python train.py --head_dim=64 --norm_place="pre" --init_std_up=0.0181 --init_std_down=0.0 --beta1=0.95 --grad_clip=0.5
Each number is 128 + 32 x the weight over its row's rms, rounded and kept within 0 to 255. Layers, rows and columns count from 0. Numbers have three digits each. The size before them is the row's rms in percent of the matrix's.

# layer 4 MLP gate, 1152x576, rms 0.0993, rows 248-281, columns 0-63
114:141131094138107151187118152136152126141121131157169133134111156125180109104134147143159056136115186097160093127135185145153039180121165133105159074116140183075173131126115147152160082138182127
102:078141104138102124142121146123136144112106120068125138176140121166111095156141131191087163161100124148048097077079091159130128148162089131104080120172135150192142173166147147124123095097099135
095:156157124164142149140107130135165147115162136132133103131161136216075127126108094069117129130096118175109097159137090117108160124155173168159136100108137105072161080199140049139108105105167104
104:171114138082033176157133128156156147166148116116138113154106037108084108152088128106214135172099161175084124120138086196110122058116105077180120119061120134111029152110082103178177172102141187
130:118105114118175107129127134107096187139160062117134098130083116168149129175126057113127110130128109101109116119083164133126139127115094212097144133207151117143093126135103138149125110107165127
101:110106098124114207156194101102153089097125181092113168173189152155178126116117138152124068189098154119116121122123193113092176111114195132148182137170193150106151151127129138127093148120142113
103:060165124142111119157154118099153133162166073108145138096169113146132177125085154112101128100125095111092120120130135151106102118084166116095157127136128102085139195092146148119169206157049102
121:172136119183152136092154111128127060071079117135107119181075196161139147122145158092127130108134165103032134133087099114132105227164169085124161082101142155129117114149129142192092128129168079
102:085127134102166171142117109115167143096130193122137159141089148147135128139151122099135123093142123182137080090162105119098080137103103159138113126083152155141168140126102129135104171117104156
098:140134145161150123112086112148130113140101096115136068116176090178079131210112163136148115061090165122127096181092140142083084097163167109157157134104086144135216143128096129120187151143133123
082:080141102148164127125077105109174132179127168162118153136106154101165150148117127124155089155136172142113094119159119098132109062115149156162144126076094175151145149043160117087157118102160127
099:093155124114144172154101110090079162099076117125129137129130202130133161146117128228086144110146094096116066125129120158148113106091112086114089197143136121127093078105158118161168146107142177
102:130096106089125142077187141137121187137144120132147070139193131063090085174107215189100203136117116137111146116074110091115106173122120107187099116163132080109109138096167111120113148141204175
095:119137147146129120114081141148088089150185137133151105159093113116166103083111105129099150152126080100125164111140169139134108142137118128132107154127159160073152130149101155144147136117124141
100:098099148094127098112059127066130170067159162136073125096116087144084170137130143163116119055124119136111121143077132101139115152093078145130086148143091124143111132153108137148122077139130118
106:072109125117064135116031128145137144169154075109106167126139139121060139174117151146043124153100111125123059130152184138084147132169168118092145119162096149032128150159151152098164099103097106
092:157146105078099154174108169140148138132166145158098154156084133117096080150108164155147157096078150114131151141168155134156106166114145166143133137123136165062165167136103162117076141087097141
094:133141113120108139112131105163118133128090141120144146143101096116153110092113126155154144185148122088235152174074123127117093161143155113119164177100142136150129118118104118091134080114135071
098:126196120104051165201123165107093182119054106125142111093067116138121182171122098155141114092066143057144121138127137123164162155139083125143127100105107108117175161081135158119148087161180115
109:025125090154155134148059164100141128098090063126136137200174185111127096137105176125154085169130139128093088134056124127095090162077126123113175120054122080156139102153136127093068116067165133
113:118132106134104123125115111186151130127217134151115180125133133118081142103168118067187149114137129059151135184118113136080161143135205117114193106128091116135132134180112203069097145129106144
102:127082144170184136126112134104068124164132158159151137072144115158161083067116081149250139123135148135064174189139127101098099131115160137032163168086127090100164183117174204144105147134181142
102:199183153137122137117186150160149143160113089128143157205094143049123069138095185185099117138160129122157041083126167159109182237141106124189108107114080090125131150158148153127117124134142144
103:133070163132094101122163144176101143127153130115158152127115075067145178164123182156110084129144144144107114126096099109132143125091147082136130148106100105129090094127095101124064088142131120
094:147150102067066096149144129144131158149162084122176162160136146106159078168199101126171140149106134083184153181102131111103134076192125094081150107135170148109123124150109150112119118131076106
093:116080151161130108109168165139140117124166178133104172135068114100140058168105147176164118144116138145136121118103100126167149109111118133136064087090170094177081187161106176120143149128165133
089:053106105126138063116078138147155148175141164117119138165170172168083139104101136139140116112122092095111111098102112072173097126111129138119172138203117086113164129084108140139169147114091113
096:113173108136166084170161138102096153128140158123139118079138149112153151200133131121203155136167111122169075209140144131128121137115115136184127164093109122106111143158144164174161119136156108
102:141137115088110173159136135117088123132147137127154100151128122151142199164121077182099095117176131172144194198126153123091148168115134093135101190144107146157098075160181170106131182154093144
104:064102134099122142154118061069160132097116090138164161129108148156159143099094216140128141130107132145068108086155063084150119138094126181102084170070096096083174104183127151124092092133136152
097:160122122107185155087096182092131081121096100143086092170110143174098071152160167120139076148130123104129122105085144141166081112182163154159095157130164155117135087119143129150120114117132107
100:122140134149125145146138093124145126140119145111163175141131129096161115070112067109121096101116123116119124113112139146100041131128091094145112116110173124131130101076159189106171027128099111
101:137109096087132092116133060111149112088141106122129216100172142108114147098149059134179142125104147149123043103080145146198172118053107092161199111137087116130091128233152127138112102134170098
096:122105075150197128103095087102158169164102157077092164141115122074112113090078129143142099079087128059098131156075115121121180122114093212119150087121143200167136107072088155119129080096067095
# layer 4 MLP up, 1152x576, rms 0.103, rows 248-280, columns 0-63
099:136163141148094129102095105105095189106126131177150136174127131119138184128108136091140106127118140094090120145085181193107070181116157138106142094101106162108183093109142136111098096087120099
099:144076123145099121149164123133122185135121166158079181119100211116168223143123112151116158125179097211128155053081146145082161066145130102119137169114138152097098158097177119125144109177102078
093:168136145134143129098154116148113084150152113110172092128117129081156114109078163101130074149167089156142117122159101110131129133147121172164132158112151129151199175100153102145168190127150112
103:109120156089153133113086084117088095128095155125143104082156139137139153136196133092112112193132138138151100096120136139098083144121100098136168100120109052126101093133129124162127114138134093
099:115138127103179095120139169108052116192147131128161138077066132108107204146151174108149090128139168076124128147121143122127128126110063134120062099088077100148137156146098152114150143112119091
101:128105107109180050127168119115127106106102103110158126123119108169156158120162072113136148080177122160150120139101114118120133129092117217114211202122124149143076093173088158165104092160141131
107:075141135135159147091182096091155057131098107095104125041146139170184163146117124084086182121132123155027181165154048130180168093127139137105109136118164178074102096144139245138134194130104125
120:092177138097115127107149118128106166156126169082081099116150143154114111138118098166157139149112154123189103090166139142096111135110132143163125135186117116128168140084176137184072149168110151
092:165134115085080164094120127118152116119117150119137177161191124135119146141135128150125136102116120125075131104095115100176135114133137144142104073069149086079063137161073196140140099110108102
102:102093180152117164094207092089145134091129157105129125134092102137111120204073091089112083167076115112104101140141136106092098147099100176191121230076132030095151099099091139143125134127169136
090:094076094104090139100079159122127178173108076124158137178174154173124160075126192140108135101072161150149123099166136160120089148106118126077122107074141102093106177160148141085146078127096078
107:061194142183098166146144180107142102116122127089085087113154199101185119137131118161082140141172108135138139120117165146104089114131114140109146122116123078103119123148142095118177165118139144
096:146123133117104203103147090154157164138087097067144050066124128114098138147150174143130150120032139180073146080166152154095145119161139111096113081202115150045079140097087167088117068142130187
095:066083130116121141142122100061140123135083139223154118128130130134165077160206170118133187055107137177143148139129109098165116121116097102131072096110118183151162161109129125108108146150139127
098:125132148109105160147188110190079052127121112116096143101140145162156147084081143137138144151158113135121120132078068135131138123142080109099127098093137132064120109170203115106123119102127151
104:116184162160227120130134116146133105108148166156108123161130054116158101086161129113098162141120135113097158098187114146034119122181136132101108137131190159146178091132124186124130149182146104
100:107135116084122166131102123128109214159142115130149083120149096155157160104123120145105134056116156115156114131183157132130162163099145165064129104161113164104114106134149164131135137116178132
092:155099181129095066129189103117052122083192117110144118127127094116090172083134180127127159117147126080123085111140175148141108144165181160141156120186116156098111160161095201148127152125126125
110:135120142186138114098045072193105062144217169117161113141151117081139113097089134126232113154118136098162119168100109107071120158165168153124155108121149112095154130105113081047149070095126136
109:085139185108166092114117106157160142116115176112117127098104131100167183117174158115157125157146112175163100111127154110100128151113172108175151178086090180144094173121134063028164133155103122
107:104160146106122133102150119111092168110181100172114128117122139154163075130152134126159114167091131100175139132131180071142145097097198191109129141095116090152131093117118120027122164150154144
107:169143097132179139148123109131150042099156086135100103128142115143105061104173130156054123102158070095173123147097123099101127178124130171180142142125136133081084068118179113172127134146109046
105:101163101161138152107143177131135151113102196172101121108104183113136080151108161109110100095088041140175130112116125102101100090097089158162117177124099182176131143113130138099123185125158171
093:131123087065122142103117076155142160104115128166112099087148110143091101132106142147095114125137135178121086170159146131148133162091059114135120134133142111136157167096204131130167155119157082
099:077080122133120122094148137115122162144082115147147110180098164151105117060119135124082128113156098107114185201138130142112153144105140110098142127199130149091156139139187192144140124138109129
096:059128146128131090138137027189100145124139172112098109151086141103173199114126096089113132122159159158095117137111141142132078133093136094120076128084115110146170133114160085143063122057153120
091:117070180116128108144145126096116125089127175161115072166104079179132129123117170081126095149087095151153107153175139178159141173159114188072179147143107104092164160153119061141111135143164118
099:085096088129118174136138158077091142125162106155129073134116095138136172070091141145158162148169116095156094163138141145151163105162186182158170122085174122136103106120121135129101091202193109
099:166153142186105147106156130163108118108063102139176076191083096107187185058127107095144120172073103112096100084159185100074221102128093120123127176165136130098109105086109101089127111122192104
110:193093114134161110084133110182110131149133162053113174120126106132156084143220123088121123146141101131106087118137189152117181077143107160132124113165146136171110194156127089166177168121133150
104:149137116139156141116093127167095085121194152143106163069068157134115157159167115070091100134165160083100060154086096164158067177136074144151126116131110123123085158095133212156135060143074160
096:118181120109172156101151114137131112095112071129099113124154146130083135136123172157183065103115126126142117119134108100107151127115174083127164123138119149080149138105112121087113203150115113
103:171100109155152115037131112158169128151181148140126188140123110125112182106194150087162132100142089135164064113093114150135127150195137130180186146079131120125047088154145107137101136145144125
# layer 4 MLP down (transposed), 1152x576, rms 0.097, rows 248-280, columns 0-63
112:159179141168169096104147119148111083079121115115128133150120094112131089100082143044131128137140088128134173078097139158135133196149129132161194139124115147104110105082139138120093150133170167
103:128168106147167126141118117152145069126100138143104155133121132137112130143158170186142125100128097135101097116120096141095093109112148134138109127111099133143171148183088176147112116154146115
108:087111042111168131165099163104102117105114142103060137140143063121129161147128161212122154112176161164153119119093161167164128098121092081079164125169142044145168159152141195087089128100121103
100:180106132157069113113128200137102162138159148097155135140138171112118135081143117143151131138157165154142167219161103126142177132137123091159114127134143126127091118126151119075088111116148148
106:119155117118140086125187069076164168123143137107101099147203093150112116109176063131132118135159105097092120135046130117159152178136049137125099110147075146063068171124159128126139087116148143
099:136105147142094118163092123120162093116114112158071135114157148125104120111097114143132149080126135206137099159101071143111136112124100122082105116064101114137130155149128147129137133114129151
100:085134082165124151136156143180144160135143164153130124154102155137157116169178102102111097090151144102118141200184123153124139115151139100116214103171124134255115132162145077100156151132069106
097:117141166108103138152170153128160080082138202167158077083115138129143140140155165096158115123147138198105137117077104142156100101129115067113138110112110115132050078166117089112148117117161140
098:109101079166114199149177100135100110181128145090136148138135106107091089048122157160089174085085111066126100158102130134144162109141074121181133073054136110161092133207089141113140105119087125
102:150141116107132073173091175211033117104144106130152192118125103168129143126171176053144098139067095105147147127107140169120064122093081093140099090165119132198133081172135113182116149140134101
081:134187149131150127102080160128092160159143128123143153146054120105114146104160026197092138112138170151112115115139138118105152115131137121155105179091133082146112062167121095126118068114099106
101:158133114131124120176128155119103199130166146117166160174156106163120171099232153128158105129080131116064138120120159138143093183173125082165147086123117180133152158151112133137098156097141094
099:170150101116108080149126147107133175162114125119068144100138152129137085092118149145175102142083141177163076095178111156132145130153108086128138120141123104125083148077155161126144176108171166
100:141112162150135098088091062154160090141138164136133087130170135137094152134088176135145148115077175169179103122097125138131163097102138110159165160135167141159156162181109116186100120156170092
104:100094156097226091149114091110082185208135141085133161145140161141112159050092087121174114118169114118118120077062113161156036138154099124113102093132123143159089182102149139153088141133115080
092:121072139124126130085097209178139064185189074157113149127095153127078137130133146097120147155106122118111150177173160114116106091110124112060113103123067114031205067090127144144189146081132148
095:165111156164100077142220145090141093121104129123115139124162104097094136152158122124172099117173092111095107129160121149149083061233082144159125165085133119155132162163134069157100164154128145
100:141137151117168148163134149118066112140082186137060157111181029138094146091156062152070197136132127108143088094117106089100136170116107135095140142149151163139050021173113131096124146122125084
099:139140190071114120171129144120162187114080109143091160192106135146103155094175141158132139089111156114127121130148120110131119127118167120133071164144105064176088126151067137120077156125154130
106:101122114132180179113139117169119103136115111154104140100169141148123183168090083160053101137115082158094157082099152088156143057075104111115130155091171106159110136107200160140143117118125107
105:132121169172163119128131096134129118103155125082119117152178146177133155107160146161135103118164195144098122129143137128113110170057105110098133114138084066107087144080150169149152114134172101
093:149179133150151139156114156183134121148166105102143093172146104130162113163084135166027097120072150120114081120174134130170137082108123088142128194136155120130157178150065096063144112135143154
095:117126062145109136114125172092109136165118141114086125107126087128107093131141092050110097107147110136111134155129141105101159128151121099147211138182150126112121115145107059142162112131163181
103:104164126155158184148058072122110103103118095132123167142123143131091114092094147099076133157122124081146137113146152130110104105130113125122116144173142099130153149137156131156179164165152169
095:146123183079174167102103086142140120151083193086100152081143139107151124124130124145111139114126101177175126136089142159156106129136140142133123148119072138170141134151113032120131179114092109
102:129132195151172143083090155113176106085110143147123159101077105092123096137044143118198152151117077073179134130132137153074176093195174102162135155113157101115138114154155140096130102162106138
098:090105115125126098107111103126117155078140137111076122176138089111129164055135105110118106133164145103121088131101137079139145138131131130140083122109200135145066112152112130112089144128092160
104:122193120157174099104171124104112135219124173091093102087128138118172110126117094147082130089109141100173093152163086139132088097118087131181151146161156104058121123094161156159157108143045176
099:171075118153188127092127131041122116149065156116120176099131170125160128161105118123111116133165149082112151171119132167152085148146126118122117161136110173160225107083173121112162109134170154
106:144155080110156130152131120078071111151073157126142122120111093179142184131027128107147149138075127165089121158176107106090077163122178130163159155152179101060086088144113191183197130157117132
084:121121184079093127134173065106177173128104113135151067129153126165122070094090107122159164092146137095127133133148191114086184097118205148144130189125128117158110162176105065096117156122177079
106:061128159156057146161133058073160149131131123169094133142153136141115157055102125133100118058116112131135088118138144076128173108115128104142118127077122126123118160126125199083186053091118157
106:142161126123194135094190102186139123109211083150119130114125124115168070162100133147140166117116149128155083146113198139105074084113115090138152134153178104200090144091114092127123138130075156